Weights of a small GPT-style language model, trained from scratch on English Wikipedia.
Architecture: no biases in attention or MLP, normalized queries and keys.
Training: a variant of Muon for these matrices, 729M tokens, 11880 steps.
Each number is 128 + 24 x the weight over its row's rms, rounded and kept within 0 to 255. Layers, rows and columns count from 0. The size above them is the row's rms in percent of the matrix's.

# layer 6 MLP up, 1024x256, rms 0.299, rows 752-778, columns 0-127
size [ 92  98 107  84 106 106  99 103 105  99 104 100  98 100  98 112  93 105 106 102 107 106  90 107 105 110  93]
[[129  88 166 123 129 137 184 116 116 115 131  69 128 149  92 110 151 145 104  98  95 123 106 114 106 118 139 128 149 125 150 109 135 157 141 173 146 132 138 120  90 146 117 142 167  88 122 161 169  96 179 153  91 139 119  97 157 154 125 130 176 101  70 103 157 161 128 132  99 149 100 108 149 152 168 109 109 119 110  91 112 120 102 103 108 109 130 136 157 145 151 103 148 110 105 125 148 128 173 110 150 116 135  92 156 108 137 153 169 105 149 116 129 125  70 163  99 120 128 128 125 144  80 116  91 162 122 150]
 [ 72 150 123 160 143 139 138 105 110  99 151 108  91 106 193 135 148 119 142 134 106 132 145 112 122 139 137 103 160  88 157 134  89 137 129 136 118 121 119 127 135 123  97 121 137 143 133 130 166 116 100 100 106 103 115  66 151 167 106 163 138 142 139 119 148  68 118 154 128 165 113  78 134 148 134 125 123 133 124 133 117 142  90  80 135 120 116 126 141 121 121 141 135 113 139 164 138 153  96 170 152 135 104 138 156 135  72 137 124 126 143 130 155 102 137 137 136 117 131 170 108 145 137  61 121 154 173 107]
 [104  90 124 103 143 115 155 159 101 138 138 131 133 159 142 139 112 115 160 119 131 108 126  83 138 137  97 119 125 128 115 138 124 120  97 144 129 147 142  91 110 101 134 156 132 121 169 128 105  96 112 156 121 109 112 120  97 122 158 140 132 112 161 158 176  86 108 132 135 155 169 112 103 149 144 115  72 127 125  99 131 103 129 120 133 126 156 164 139 139  84 145 121  78 117 123 145 156 123 146 119 147 141 149 149  85 140 121 110 184 161 144 100 123  90 138 143 109 153  83 132 110 120  87 127 146 136 120]
 [ 80 123 175 106 137 133 146 149 158 135 154 130 148 119 118 137 116 134 126 114  85 113 142 114 155 145 104 148 109 140 134 142 140 107 129 115 158 145 109 138 103 122 100 102 136 127  88 110 181 127 130 124 111 159  92 140 182 125 152 115  89 145 122 107 152 128 141 136 149 123 157 139 133 108 167 102 127  98 160 117 150 126 138 137 120 151 165 143 135  88 149 144 104 127 141  83 100 105 148 139 145 140 188 133 130 117 106 162 137 135 123 107 132 109 166  89 104 133 113 133  75 115 136 105 167  86  80  83]
 [110 140 128 135 147 179  95 119 116 169 135 134 176 107 124 111 175  92 156 133 114 126 125 148 107 144 103 103  84 156 115 133  79 152 109 113 134 118 167 126 104 120 109 151 103 188 142 170  95 108 110 185 120 167 177 119  79 122  85  92 127 126 163 112 141  93  75  96 108 133 131 121 102 124 110 153 164 102 108 173 135 140  95 104 109  80 115 102 108  79 143 164 174 136 175 148 126 177 152 159 105 152 106 133 151 140 163  89 119 115 130 110 140 133 142 109 120 165 166 123 140 145 134 120 115 118 160 155]
 [169 137 135 117 131 144 181 141  86 136 120 118 113 127  94 148 185 138 110 143 132 198 126 125 152 115 151 181 162 115 106 129 139 169 212 144 117 136 161 139 100 157 156 150 122  96 148 131 128 145 121  78 129 122 137 104  99 146 108 161 121 153  73  75 169 159 124 131 144 143 139 104 135 122 107 166 167 131 156 113 172 143 162 130 146 114 111 138  99 163 146 140 151  95 110 139 151 169 152 152 115 128 141 125 125 146  90 127 132  79 112 107 118 133 103 112 150 151 117 119 140 125 106 111 140  57 119 163]
 [ 89 151  81 150 100 131 160 126 135 137 153 112 128 157 136 151 131 103 113 156 167 150 143 125 135 108 127 107 120 134 146 127 114 135 157 141 134 157 123 134 146 119 105 105  84 143 127  98 130 123 155 123  89 129 139 162 107 182  75 157 131 133 128 137 142 163 137 145 136 127 121 122 129 132 137 133  81 165  87 117 128 140 206 117  78 113 185 107  90 108 105 142 101 141 130 118 142 137 103 117 151 149 122 108 136  71 111 104 134 149 169 144 144 121 132 106 121 142 154 135 115 123 114 137 102  90 145 126]
 [124 132  82 109 114 121 138 144 154 127 104 125 146 126 135 116 109 148 147 162 131 133 105 153 120 129 135 165 108  65 106  94  97 130 100 139 145 137 131 114 103  94 136 109 142 135 139 115 110 128 142 141 139 104  92 137 149 124 130 104 129 131 116 113 142 168 137 147 112 101  99 194 126 112  63 147 133 121 105 163 139  95 122 106 124 113 137 148 161 128  88 139 120 151 166 198 145 120 106 122 151 101 116 130 128 131 125 141 125 131 119 106  99 111 122 107 125 164 163 135 138  80 135 143 143 152 132 133]
 [155 111 130 115 142 113 126 107  89 170 126 145 141 163 148 143 157 121  91  90  81 132 140 120 164 139 167  98  69 124 144 135  82  93 165 143 150 122  92 172 131 147 119 165 116 111 103 111 144  93  87 130 111 110 120 160 118 117 126  82 198 137 126 120 125 163 107 121 149 138 129 119 141 114 105 109 105 116 112 100 128 109 155  86 146 115 110 137 129 136 147 125 148  64 131 119  99 134 157 159 113 163 170 123 157 135 119 129 132 102 137 166 107 132 124 115 175 158  88 155 120 135 124 140 130 166 129 113]
 [149  81 127 147 139 132 138 145 125 109  87 115  99 130  82 155 144 113 110 114 165 158 127 121 147 108 116 133  98 112  98  95 127 148 143 121 103 116  77 117  99  96 156 179 144 141 152 161 161 120 126 107 150 127 152 158 102 108 131 124 131 162 138 123 171 160 127 195 112 136 117 183 169 154 143 152 131 121 113 145 171 145 166 142 123 163  99  96 108 153 144 107  90 116 167 141 118 162 145  89 183 151 105 113 128 117 133  82 124 100 137 116 142 135 131 150 111 156 127 117 100 169 180 130 109 109 118 118]
 [137  85 130 108 102  99 151 134 155 127 143  85 164 121 100 134 110 142 152 122 166 168 126 118 134 136 143 139 146  98 142 105 159 134 114 140 116 127 137 169 131 100 142 125 142 155 125 190 151 142 147  90 122  89 105 152 114 126  95 121 123 123 129 165 157 123 138 156 126 125 168  84 136 167 121 179 115 123 145 136 138 114 151 118 138 105 171 124 121 124 120 115 136 142 150 125 122 105  91 191  98 164 153  87 128 128  66 141 141 127 123 115 112 140  95 167 104 125 123 109 133 101 129 106 108 130 147 143]
 [103 140 176 141 152 141 111 115 181 175 128 133 112 165  92 116  80  98 141 161 153 134  91 148 135 182 137 116 130 124 118 138 131 138 119 149 115 145 144 146 119 147 166 131  73 117 139 123 130 120 134 145 141 175 134 168 159 106 184 131 115 134 113 124 131 159 139 138  99 152 122 131 139 104 139 160 121 172 145 144 153 140 124 145 122  67 149 166 159 153 111 110 128 118 173 116 121 142 152  84 145  76 147 140 153  88 117  79 151 120 145 145 116 104 107 148 132 138 142 140 136 101 130 115 120 131 138 131]
 [ 87 139 125 155  99 131 148 161 159 101 131 129  98 131 138 141 131 120 143 136 135 167 105 122 116 151 112 124 146 112  86 162 100 113 139 153 177 124 135 138 107 128 133 124 100 130  71  94 112 189 121 121 130 149 131 123 128 143 119 129 138 116 117  95 148 140 106 152 104 148 162 132 152 152 123 129 108 101 142 141  90 124 113 111  97 122 112 113 120  66 128 165 202 161 105 181  81 147 117 130 153 100 106 114 151  91 106 111 166 144 122 114 184 102 148 120  63 148  88 133 127 106 142 127 156  94 150 173]
 [132 101  98 151 154 112 141  90 182 126 122 104 138 139 176 110 170 114 101 121 142 128  96 113 161 138 128 122 145 122 117 118 112 123 132 129 116 109  62 154 169 122 140 150  90 176 139  94 141  97 142 174 106 133 129 130 115 129 157 110 126 124 154 158 145 147 113 152 142 140  91 155 175  79 146 115 118 127 153 148 132  86 145 124 130 119 122 126 139 103  82 131 118 142 124 168  93 112 155 118 136 200  98  76 132 122 128 108 134 121 153  98 154 123  74 123 132 123 122 141  89 167 101 152 151  96 120 166]
 [114 156 132 162  90 170 156 145 159 103 193 128 126 116 125 128 138 154 125 148 111 139 126 126 110 126 130  97 156 168 148 142 112 165 109  90 139 122 159 124 154 135 115 156 150 160 157 126 140 143  94 140 140 161 108 113 165 133 168 136 142 127 100 113 151  82 124 106 123 118 132 109 140 117 149 102 149  97 127 140  96 107 123 108 135 137 146 116 102 136 107 137 136 133 142 163 136 129 125  94  80 151 146 128  79 126 109 113 140 158 115 120 146 115 141 132 148 104 144  99 141 126 121 145 139 170 131 186]
 [135 153 144 144 130 121 157  85 146 153 122 126 173 129 152 145 125 133 118  90 103 111 149 107 101 117 108 140 143 129 175 169 119 110 136 114  98 127 107 119 146 130 124 127 122 121 136 131 151 155 114 119 148 115 108 181 137 122 113 113 139 122  89 106 155 143 133 119 131 118 106 155 138  98 116 106 115  91  96 182 205 148 147 122 124 172 133 112 140 133 100 137 111  86 114 140 109 136  97 131 143  89 109 119 137  89 118 120 104 165 177 106 107  87  65 130 116 160 121 136  82 121 109 106 111 132 134 160]
 [171 140 121 153 133 165 131 120 162 123 137 117 125 162 143 116 201 153 146 146 119  92 119 139 112 139  93 164 109 113  81 169  99 164  89 134 141 131 129 151 133 155 133 136 119 137 132 166 133 156 145 117 110 153 120 142 184 145 106  91 129 119 149 139  95 100 118 158 170 133 153 123 133 140 128 116 130 151  82  84 141 117 111 122 151 127 110 151 158  90 160 135 158 141 112 140  96 140 153 100 125  97 125 168 103 137 119 126 122 149 124  99 114 145 124 147 110 150 126  98 145 117 154 141 111 151 121 101]
 [127 136 165 129 150 151 152 110 120 172 123 105 148 107 129 131 120  99 139  68 146 150 139 120  94  67 138 124 141 102 118 147 109 113 149 110 146 131 142 123 150 116 164 141 135  88 128 134 141  90 131  80 120 141 175 165 119 136 111 146 159 200 143 128 160 127 144 141 140 108 142 127 158 122 102 128 104 115 121 119 100 166 145 175 153 140 138 118 147 132 120  92  99 117 150 130 136 146 113 142 154 159 104  83 145 107 135 190  95 125 126 117 199 119 172 125 167 142 148 161 105  92 133 149 116 136 114 149]
 [134 131 119 169 127  98 148 120  91 133 178 178 123 125 114 141 127 175 114 133 105 141 120 115 132 130 131 181 122 116 124 146  98 118 135 132 141 129 124 117 184  96 117 137  79 116 154 110 157 119 110  99 156 116 114 148 141 133 130 110 149 136 116 110 140 114 111 145 122 156 107 104 124 156 126 138 144 135 130  94 114 114 178 163 160 127 165 146 129 136 101 116 108 170 119 127 140 135 112 148 121 120 140 165 133 146 159 115 167 115 110 110  80 109 163 137 111 124 126 128 121 128 100 120 159 143 118 161]
 [ 94 123 101  82  97 135 163 166 146 149 111 134 132 139 148 126 156 129 147 117 168 167 114 124 119 138 138  92 133 121 155 143 117 146 103 159 118  97 136  77 110 150 151 169 118 112 120 135 128  98 123 122  84 112 142  82 157 141 105 166  90  90  97 113  83 128 102 118 130 161  80 127 155 136 117 151 111  80 105 130 106 166 110 101 146  92 118 160 136 133 142 148 130 122 131 152 132 180 163 107  72 109 171 117  76 138 130 122 129 159 144 141 151 126 132  82 132 157  97 142  79 130 160 124 137 122 117 160]
 [103 121 152 148 125 134 108 115 170 173 139 148  93  96 126 159 152 131 145 143 110 114 123 113 133 146 183 131 143 103  84 131 124 142 202 153  82  95 116 154  87  91 124 110 116 171 151 103 115 147 108 121 117 118 143 127 117 101 126 117  83  86 107  96 103 118 132 160 136 137 118 146 135 101 161  89 135 102 125 117 129 166 105 110 201 147 103 120 143 122 126 122  89 162 158 130 110 141 145 110 119 150 144 145 139  94 115 120 114 145 127 127 138 142 176 125 116 131 159 102 128 156 116  87 144 148 110  94]
 [162 127 129 124 124 133 153 149 130  92 136 105 109 112 129 109  95 115 133 124 151 134  90 135 132 102  86 155 130 163 133 122 113 151 102 158 114  99  95 120 110 129 131 151 133 181 133 139 128 159 122 121 137 190 144 125  74 155  52 123 160 104 116 116 147 123 128 147 128 129 182 120 126 108  98 119  90 184 123 117 146 137 139 116 138  90 133  90 106 108  89 145 149 103 110  93 139 124 122 148 169 153 134 105 134 134 134 101 117 161 128  84 171 133 162 121 136 146 141 107 129 125 105 111  93 157 139 125]
 [173 165 136 171  83 171 142 130 137 121 143 152 153 167 131 102 186 125 119 118 115 157 114 135 119 116 144  86 136 121 139 134 105  89 103 137 125 138 127  95 141 145 128 160 158 145 124  90 121 126 119 153  98 134 142 149  95 134 117 133 138 124 117 118 131 142 107 155 138 140 124  93 120 139 144 143 131 105 134  94 148  86 114 135 131 121  84 144 111 130 127 124 153 128 159  67 116 112  97 148 134 149 115 122 156 157 133 129 150 152 112 135  86 169  63 167  85 146 113 154  91 105  94 134 105 118 140 122]
 [112 142 142 128 111 144 153 196 158 143 127 126 134 132 130 143 123 126 128 128 114 127 159 133 140 100 101 112 121 129  99 139 125 124 116 150 156 125 128 159 106 150 187 120 126  57 116 129 110 126 164 101 146 133 123  92 147 127 113 152 128 149 135  89 126  89 124 124 106 119 115 102 159 118 110 139  92 121 133 125 154 146 156 155 104 139 109 140 103 140 145 122 128 138 137 147  90 103 141 130 144 168 133 134 131 105  86 153 139 147 116 100 146 118 177 137 149 116 172  84 172 118 136  99 145 136 153 123]
 [ 97 103 148  98 114  82 130 134 122 158 129 107 160 116  93 117 121 180 136 146 163 127 105 139  76 116 100 103 124 146 155 112 135 154 119 127 154 143 138 133 108 110 116 127  86 145 102 136  92 109 137 148  82 110 109 126 133 176 156 105 143 179 120 109 170 158 128 110 150 123 121 154 133 106 140 160 109 110 126 132 123 135 132 116  94 130  71 152 149  96  92  95 123  97 136 132 135 104 107 144 129 133 103 140 145 157 135 155 110 118 147  81  96 107 122 125 125 107 137 112  81  95 131 157 147 127 137 127]
 [110 103 145  97 134 102 125 152 136 172 143 106 124 147 112 176 128 148 119 106 142 114 136 150 171 160 123 126 157 103  95  81 178 112  90  83 127 114 126 141 133 112 116 128 144 143 136 130 174 129 140 128  64 110 106 138 114 100 143 137 127 163 147 165 109 109 148 113 145 134 112 124 156 142 150 145 131 159 140  94  87 186 177 100 173 157 138  92  91 156 137 125 165 121 145  92 123  87 101 147 160  91 127 107 130 103 162 159 124  94 129 122 148 138 117 141 114 151 157 168 179 117 153 117 122 103 142 107]
 [ 92 137 163  88 125  87 175 116 125 132 120 131 127 149 139 134 151 122 128 118 177 146 112 157 106  90 185 147  99 121 135 150 106 122 112 145 140  91  91 146 127 116 144 106 128 194  66 146 107 156 131  87 130 159 147 148 102 139 131 194 131 101 164 149 162 128 160 154 167 136 151 130 139 126 167 183 124 112 138 125 152 147 144 164 106 129 146 167 115 144 159 168 114 132 160  97 174 123 125 171 145 187 114 162 115 108 119 131 125 134 116  90 132 120  78 143 142 119 116 141 153  92 128 156  81 145 108 125]]
# layer 6 MLP down (transposed), 1024x256, rms 0.144, rows 752-778, columns 0-127
size [ 94  96  93  94 102  95  99  92 105  87  95 113 101  87  94  94 101  92  95  93  96 102  86  97 110  99  88]
[[124 126 152 184  59 120 147 151 134 110 127 125 134 149 123 136 107 125 125 107 168 152 123 130 127 116 111  93 144 142 147 116 168 160 135 129 134 112 128 137 181 162 143 146  86 115 117 143 109 192 181 141 152  82 114 144 152 135 121 136 142 126 149 156 163 134 126 153 148 121 111 160 123 112 130 167 116 113 108 177 131 123 116 126 127 100 154 123 181 128 134 142 140 125 102 130  77 118 126  73 115  72 101  84 130 130 110 124 142 139 110 167 114 133 180 115  86 130  69 138  73 101 109 120 130  93 179  89]
 [128 114 170 170 138 113 133 103 149 121  99 148 123 134 114 138 127  88  95 146 136 121  85 112 137 122 184 113 135 103 183  97 101 145  96  66 133  98 118 121 147 124 121 151  91 124 101 125 123 117 137 119 130 202 121 105 109 137 110 149  78 136 110 137 159 167 108 169 110 127 126 160 146 105 146 141 146 157 124 105 134 125 138 130 114 151 138 131 138 154 154 121 146 150 114 140 172 115 114 155 154  86 142  88 124 148 159  96 168  80 114 106 133 111 127 110  94 133 110 109 135  88 171  72 139 177 131 163]
 [ 90 116 137 132 117 150 118 128 125 125 149 114 111 118 146 152 141 115 117 124 151 113 160 144 138  92 163 123 120 170 135 161 143 116 133 151 106 159 119 114 140 160 128 141  80 143  92 105 116 149 121 160 104 115 123 125  69 161 106 147 127 114 135 109 183 102 115 157 151 113 105 132  90  71 141  93 130 125 148 135 161 137 106 137 169 122 169 132 125 173 117 136 146 124 171 115 142 122  90 139 142 162 142 122 106 122 120 133 132 141 111 119 113 115 146 153 144 100 157 126  98 123  84 128 135  95 118 159]
 [131 112  68 119 167 141 107  92 116 136 123 127 129 167 123 113 146 100  70 115 145 142 127 165 115 170 127 161 124  83 116  47 148  75 127 144 145 121 131 101 126 135 132 160 155 130 102 187 115 136 144 119 127 123 129 151 131 115 134 122 126 126 140 102 130 135  73  96 159 155 153 102 121 128 122 117 187 134 149  95  95 112 119 155 179 149 160 127 133 153 117 120 114 125 140 146 122 126 127 134 112 127 110  95 133 142 131 154  78 154 106 147 107 134 125 134 132  91 136 126 164 171 155 122 134 113 124 172]
 [181 169 149  94 137  99 112 134 123 127 107 181 124 116 147 125 119 118 171 122 124 102 140 111 131 109 189 102 110 137 130 109  85 123  80 137 175 106 132 124 106 143 124 136 107 102 165 134 145 127 144 140  81 106  96 136 120 139 139  89 118  97 121 122  95 134 114 126 126 115 145 156 119 168 174 126 130 163 151 179 159 138 151 111 148 118 125 119 122 124 116 156 180 179 106 117 142 160 128 134 112 167  75 125  92 119 108 134 134 136  75 116 127 139 119 156 116 101 110 120 133 154 148 129  91 123 155 166]
 [122 112 147 113 124 161 156 102 131 176 128 139 140 171 143 106 137 158  82 152 120 120 130 132 139  83  79 169 133 111 123 129 153 100 180 115 127 109 169 149 140 133 120 153 153 118  99 122 135 195 112 131 123 111 124 159 122 120 114 146 123 114  93 183 123 139 112  91 146 122 113 157 103 113 107 171  97 167 138 114 112 110 134 179  95 118 164 156 135 137 148 137 146 136 157 122 156 179 117 159 141 114  98  89  87 138 140 149 142 165 119 108 113 113 104 110 142 152  85 107 151 134 127 142 133 110 128 143]
 [124 140 145  45  77 139 158 159 134  90 167 124  89 136 105 117 140 123 129 106 151 139 116 119 168 122 142 130 126 155 174  92 120 133  97 158 103 140  86 135 115 111 114 134 119 141 144 120 146 157 172 168 101 114 140  90 141 187 108 151 143 115 124 110  62 115 140 146 106 164 179 131 136 140  96 149  79 151  75 141 153 130 119 136 159 140 107 119 110 138 143 168 145 130  96 101 122 132 122  88 125 154 119 102 129 124 102 157 104 137 113 111 119 140 130 110 112 192 136 108 140 120 127 116 124 145 147 156]
 [165 146 102 162 126 122 146 160 117 144 153 120 102 104  74 114 144 135 134 104 130  63  92 120  87  75 125 119 112 103 131 132 131 107 170 124 103  91 132 108 127 121 149 113 131 101 156 127 120 137 112  89 128 139 115 124 140 153 156 143 149 116 115 146 133 126 122 124 181  82 141 126 157  98 129 177 151 147  56 104 148 131 125 116 164  95 145  96 146 157 147 138  96 129 116 119 128  97 152  82 143 125 119 149 136 108  83 174 127 149 148 185 105 156  98 163 125 109 152 142 112  82  93 141 176 147 101 140]
 [147 172 122 127 153 134  92 116 143 122 138 111 100 128 131 134 147 121 112 173 104 160 132 144 136 113 155 154 150 123  99 105 109 129 157 136 131 123 170 177 151 151 134 145 136 125 103 105 100 123 129 125 141 100 121 116  56 140 145 113 141 147 112 139 151 140  84 143 115 143  91 155 130  81 163  98 132  85 105 146 101 135 114 142 142 107 141 141 130 161 103 132 111 150 144 132 121 142 171 121 122 120 102 128 148 118 121 142 119 108 123 155 109  72  81 136 108 145  89 128 151 106 163 116 107 184  89 107]
 [120 167 115 160 125  90 100 184 110 116 126  90 149 118 113 108 163 118 120 109  72 104 110 149 127 134 147 142 155 176 109 156 153 106 124  92 137  98 141 154 147 130 173 103 154 123  90 139 152 126  74 117 140 161 151 142 147 140 125 113  86  90 140 126 189 171 169  85 129 151 126 125 163  86 119 145 130 137 125 130 121 106 129 113 146 112 159 110 122 142 127 126 110  87 148  88 128 100 129 128  91 160 117  90 143 142 137 113 130 118 114 184 132 129  88 130 132 151 121 109 145 123 134  85 113 161 120  99]
 [116 128 138 106 132 158 113 153 114 127 137 141 111 121 146  75  88 105 138 154 157 136 108 130 166 121 147 124 148  92 115 145 129 125 140 148 125 152 142 158 112 106 122 141 124 166 147  93 117  91 160 104  93 115  63 156 183  99 160  87 117 108 132 103 132 131 118 156 136 131 118 102 114  93 119 137 105 144 139 134  80 113 147 115 149 127 116  96  94 105 120 147 102 162 121 122 106 165 152 130 142  98 113 116 127 162 162 151 164 153 114  94 135 161 125 150 145 147 109 135 112 139 113 168 141 162 128 150]
 [ 91 132 111 134 145 114 140 167 127 138 138 118 157 121 151 145 158  86 116 149 145 147 147 146 121 112 117 102 131 115 132 167 111 141 161 157 117 160 123 132 116 159 141 118 140 127 107 160 140  87 104 155  85 146 117 125 138 179 161 136 142 118 105 145 149 148 104 114 144 175 111 175 148 159 144 173 145 137 129 135 159 126  59 126 161 136 177  98 138 149 112 179 118 150 123 116 104  85 101 128 160 125 117 110 128 157  97 134 116 142 116 156 139 141  71 138 121 107 124 123  82 143 132 116 136  97 149 130]
 [ 90 132 105 143 115  89 115 137  99  87 115 103 159 129  76  91  98 141 109 131 142  91 124 146 110 168  53 122 123 109 141 127 153 112 180 122 162 120 138 120 122 135 133 106 113 125 109 131 107 116 135 123 131 139 149 120  83 149 126 105 140 127 121 161  85 113 146 122  99 129 166 135 127 160 131 128 177 157  93 170 117 148 140 117 161 146  93 130 133 115 145 144 143 131 132 136  79  92 136 132 128 113 145 124 123 125  94 112 139 149 168 142 148 139 131 111  79 144  67 152 188 120 105 122 147 145  98 145]
 [ 88 103 135 128  85 116 124 109 124 109 149 159 125 157 144 134 134 148 137 183 134 104 133 165 145 181 147 122 133 147 105 149 123 124 129 129 128 128 108 133 121  96 124  99 126 149 142 115 136  98 123 142 104 131 111  93 140 152 160 169 142 137 115 149 137 108 124 113 149 142 110 159 151 113 113  96  95 158 133 111 151 105 133 143 145 126 157 111 123 162 168 151 130 133 132  85 148 130 169 134 166 165 108 164 115 157 165 168 149 130  60 132  95 123 148 173 107  90 146 162 113 140 145 117 158 148 124  88]
 [140 126 128 195 183 114 138 135 127 144  87 132 141 135 168 148 156  83 141 155 155 115 116  90 152 129 158 165 109 108 152 101 131 107 127  82 148 134 144  97 108 129 131 127 120 157 128 148 134  97 125 130 106 138 107 117 138 151 144  94 100 120 136 170 136 114 129 147 134  70 147 147 111 108  98 176 169 109 150 147  94 115 120 150 166 124 100 115 170 103 120 187 114 127  86 106 137 135 126 109  91 140 119 109  99 124 141 182 156 121 187 133 126 108 105 142 102  99 130 132 108 158 107 115 147 117 128 119]
 [121 118 124 131 121 140 152 157 146  91 175 130 141 114 127 139 125 111 103 176 140 147 133 105 105 157 153 110 112 119  76 145 134 174 104 122 138 104 148 109 135 106 130 118 130 130  79 134 103 116  95 154 151 152 116 114 110 122 186  86 102 115 135 151 142 162 114  74 135 115 158 118 156 109 146  97 193 143 150 131 139 123 110 122 111 140 158  54 104 150 138 135 156 157 126 155 170 120 119 180 140 149 107 180 124 117 168 155 175 135 107 127 140 148  94 173 182 120 160 155 114 104 109 143 105 145 120 157]
 [123 119 143 123 152 142  87 105 144 143 135 179 112 141 129 161  83 131 101 108 131 106 170 150  83 152 112 125 152 115 130 142 125 156 146  80 128 107 130 104 156 116 176 131 123 171  96 145 133 104 109 178 114 133 148 142 116  82 134 122  87 130 154 142 125  90 157 101 154 126 129 134 105 138 113 153  94 170 141 100 111 136 180 119 140 147 103 102 127 148  98 127 144 160 143 122 112 143  95 138 128 156 138 108 118 115 133 114 135 126 109 152 155 137 132  78 178 130 116  86 149 137 114  62  79 119 105 111]
 [137 129 150 122 128 111 177  98 130 109 142 111 112 151 116 146  93 119 145 143 110 174 127 117 112 107  78 127 116 177 124 101 111  98 114 146 154 103  96 145 152 144 124 118 138  93 121  81 151 134 115 119 141 141 129 123 115 110 172 146 121 137 175 121 124 131  93 107 147 141 142  82 111 156 116  83 107  89 116  94 123 143 105 110 124 133 134 103 173 115 138 116 139 113 180  56 123 148  92 119  89 139 105 103 148 127 130 170 146 165 173 137 130  99 114 141 117 123  75 105 142 136 117 152  84 148 123 143]
 [130 103 122 154 132 126 151 159 166 109 110 169 114 114 137 127 149 127 125 106 118 145 147 110 110 110 119 125 147 125 141 109 141 123 175 139 135 112  87 109  92 144 120 119  99 137 121 159 132  97  75 122 155 113 127 166  97 112 122 153 127 131 100 111 134 118 131 176 115 161 124 120 134 162 109  77 123 116 107 126  67 115 135 146 143 114 134 129 114 111  93  61  90 133 147 113 139 149  93 151 116 141 134 141 164 118 125 113 140  97 143 141 140 167 145 122 117  94 144  89 136 148 107 103 101 116 121 146]
 [149 108 127 147 191 112 100 132 133 105 121 128 124 141 116 131 150 110 109 114 128 138 119  97 139 136 151  82 126 128 100  97 118 141 137  96 139 129 118 154 116 112 174 162 147 192 115 175 131 146  92 179  91 106 117 116 120 174 134  74 150 143 147 122 118 118 113  95 140  97 110 125 109 147 155 108 106 163 130 156 159 151 174 146 118 125 158 130 113 128  84 133 153 118 124 124 131 110 177 151 119 129 155 105 118 139 150 149 136 129 131 105 131 126 120 130 107  99 134 100 132 155 129  77 141 175 186 120]
 [116 144 163  76 122 125 157 129 127 120 120 140 123 128 169 149 118 133 119 119 124 110 145 145 155 136 174 127  78 110 135 148 121 104 141 147 114 111 175 163 130 125 122 135  96 145 115 124 113 130 122 112 112  85 168  93 189 133 103 116 167 148 137 124 130 150 172  82 135 136 105 121 132 172 149 146 108 146 110 115 142 168 170 107 120 142 132 152 114  99 101 143 143 113 104 102 202 131 134 137 132 119 125 136 120  91 148 183 154 121 183 130 138 116 145 173 156  80  90  78 121 104 125 145 152 118 167 126]
 [145 171 121 103  90 168  81  94 140 123 150  83 151 114 119 151 160 148 102 136 128 153 150  96 172 129 116 147 105 140 125 134 122 184  92 127 117  88 155 117  90 165 191 138 129 120 107 144 114  92 107 133 114  84 152 114 123 124 109 122  90 139 130 126 150  73 159 126 102 160 133 139 135 151 140 122 125 119 110 142 134 132 101 129 104 157 160 130 124 159 110 129 171 133 119 111 115 129 128 112 163 176 114 169 106 119 111  99  91 144 159  98 136 153 133 138  99 113 142 136 121 131 164 152  87 165 116 128]
 [106  90 134 156 144 102 128  96 139 126 128 150 124 134 111  97 195 139  95 142 121 122 124 139 138 108 146 102 124 144 160 112 122 127 104 158 125 140 149 104 123  89 122  94 139 157 142 150 122 137 155 105  89 128 113 179  85 151 135 136 157 125 162 159  91 128 105 171 147 138 140 110 144 129 126 122 105  99  95  89 147 115 126 106 163 150  77 152 110 126 129 118 119 157 124 122 152 125 101 137 122 118 134 102 100 118 132 136 148  94 134 145 132 133  71 109  62 187 117 120 113 136 118 126 131 125 106 133]
 [128 120 102 137  74  87 165 114 114 114 145 154 136  72 114 130 138 133 135 100 129  91 145  91 117 102 140  64 126 136 110 128 172  89 158 109 122 146 135 136 118 121 124 152  90 133  96 140 123 128 165 105 133 139  98 113 146 135 123 101 104 136 141 113 135  95  94 108 100 107 115 123 131 124 146 131 131 138 128 108 127 140 123 164 143 102  84 171 145 126 133 160 165 116  67 146 144 104 103 144 165  94  97 104 121  98 131 120 119 140 138 132 107 114 155 162 136  94 136 117 149 144 162  97 102 109 107 121]
 [131 143 136 139  86 108 143 108 118 154 104 184 106 140 129 102 173 133 123 122 160 134 113  90 143 118  99 108 104 147 120 128 167 166 139 114 123 152  96 124 115 132 138 181 103 127 135 133 162 156 131 148 159 182 107  98 132 125 148 141 124 153 125  76 128 132 170 154 122 141  91 140 119 125 134 148  94 174 143  80 142 104 112 150 118 155 128 156 144 115 141 163  83 175 130 101 131 122 140 166 169 131 107 112 137 117 119 119 173 126 147 135 135 124  95  80 145  83 106  95 117 121 120 127 126 190 151  81]
 [117 139 122 108 153  86 156  76 129 120 139 132 128 110 134 135  93 112 137 139 170 137 127 142 121 108 137  69 178 144 148 121 112 128 131 133 143 136 123 128 125 106 138 168 142 102 174 142 147 103 140  69 135 155 115 140 135 166 174 100 158 155 102 132 189 120 124 119 138 124 127 137 141 111 153 138 142 124 180  77 125 104 141  93 145 100 124 106 136 147  92 114 127 143 115  95 161 155 125 153  96 148 155 115 126 124 147 179 138  93 131 151 128 132 162 158 116 110 153  81 117 143 125 154 102 144 132 130]
 [ 98 132 115 136 144 143 130 110 156  86 117 166 114 101 147 109 115 143 101 136 108 128 152 121 159 118 141 138 164  96 124 132 119 154 102 121 129 156 131 180 153 127 130 161 123 142 126 103 137 132 141 138 117 116 152 100 140 126 156 145 157  87 110 139 156 111 151 119 130 103 119 100 179 132 137 153  84 105 139  90 147 136 150 146 109 145 145 121 149 108 123  94 141 144  61  82 105 105 138 131 124 133 111 129  88 111 149 120 150 153 134  95  89 194 134 155  96 137 126 156  65 123 118 132 160 151 177 100]]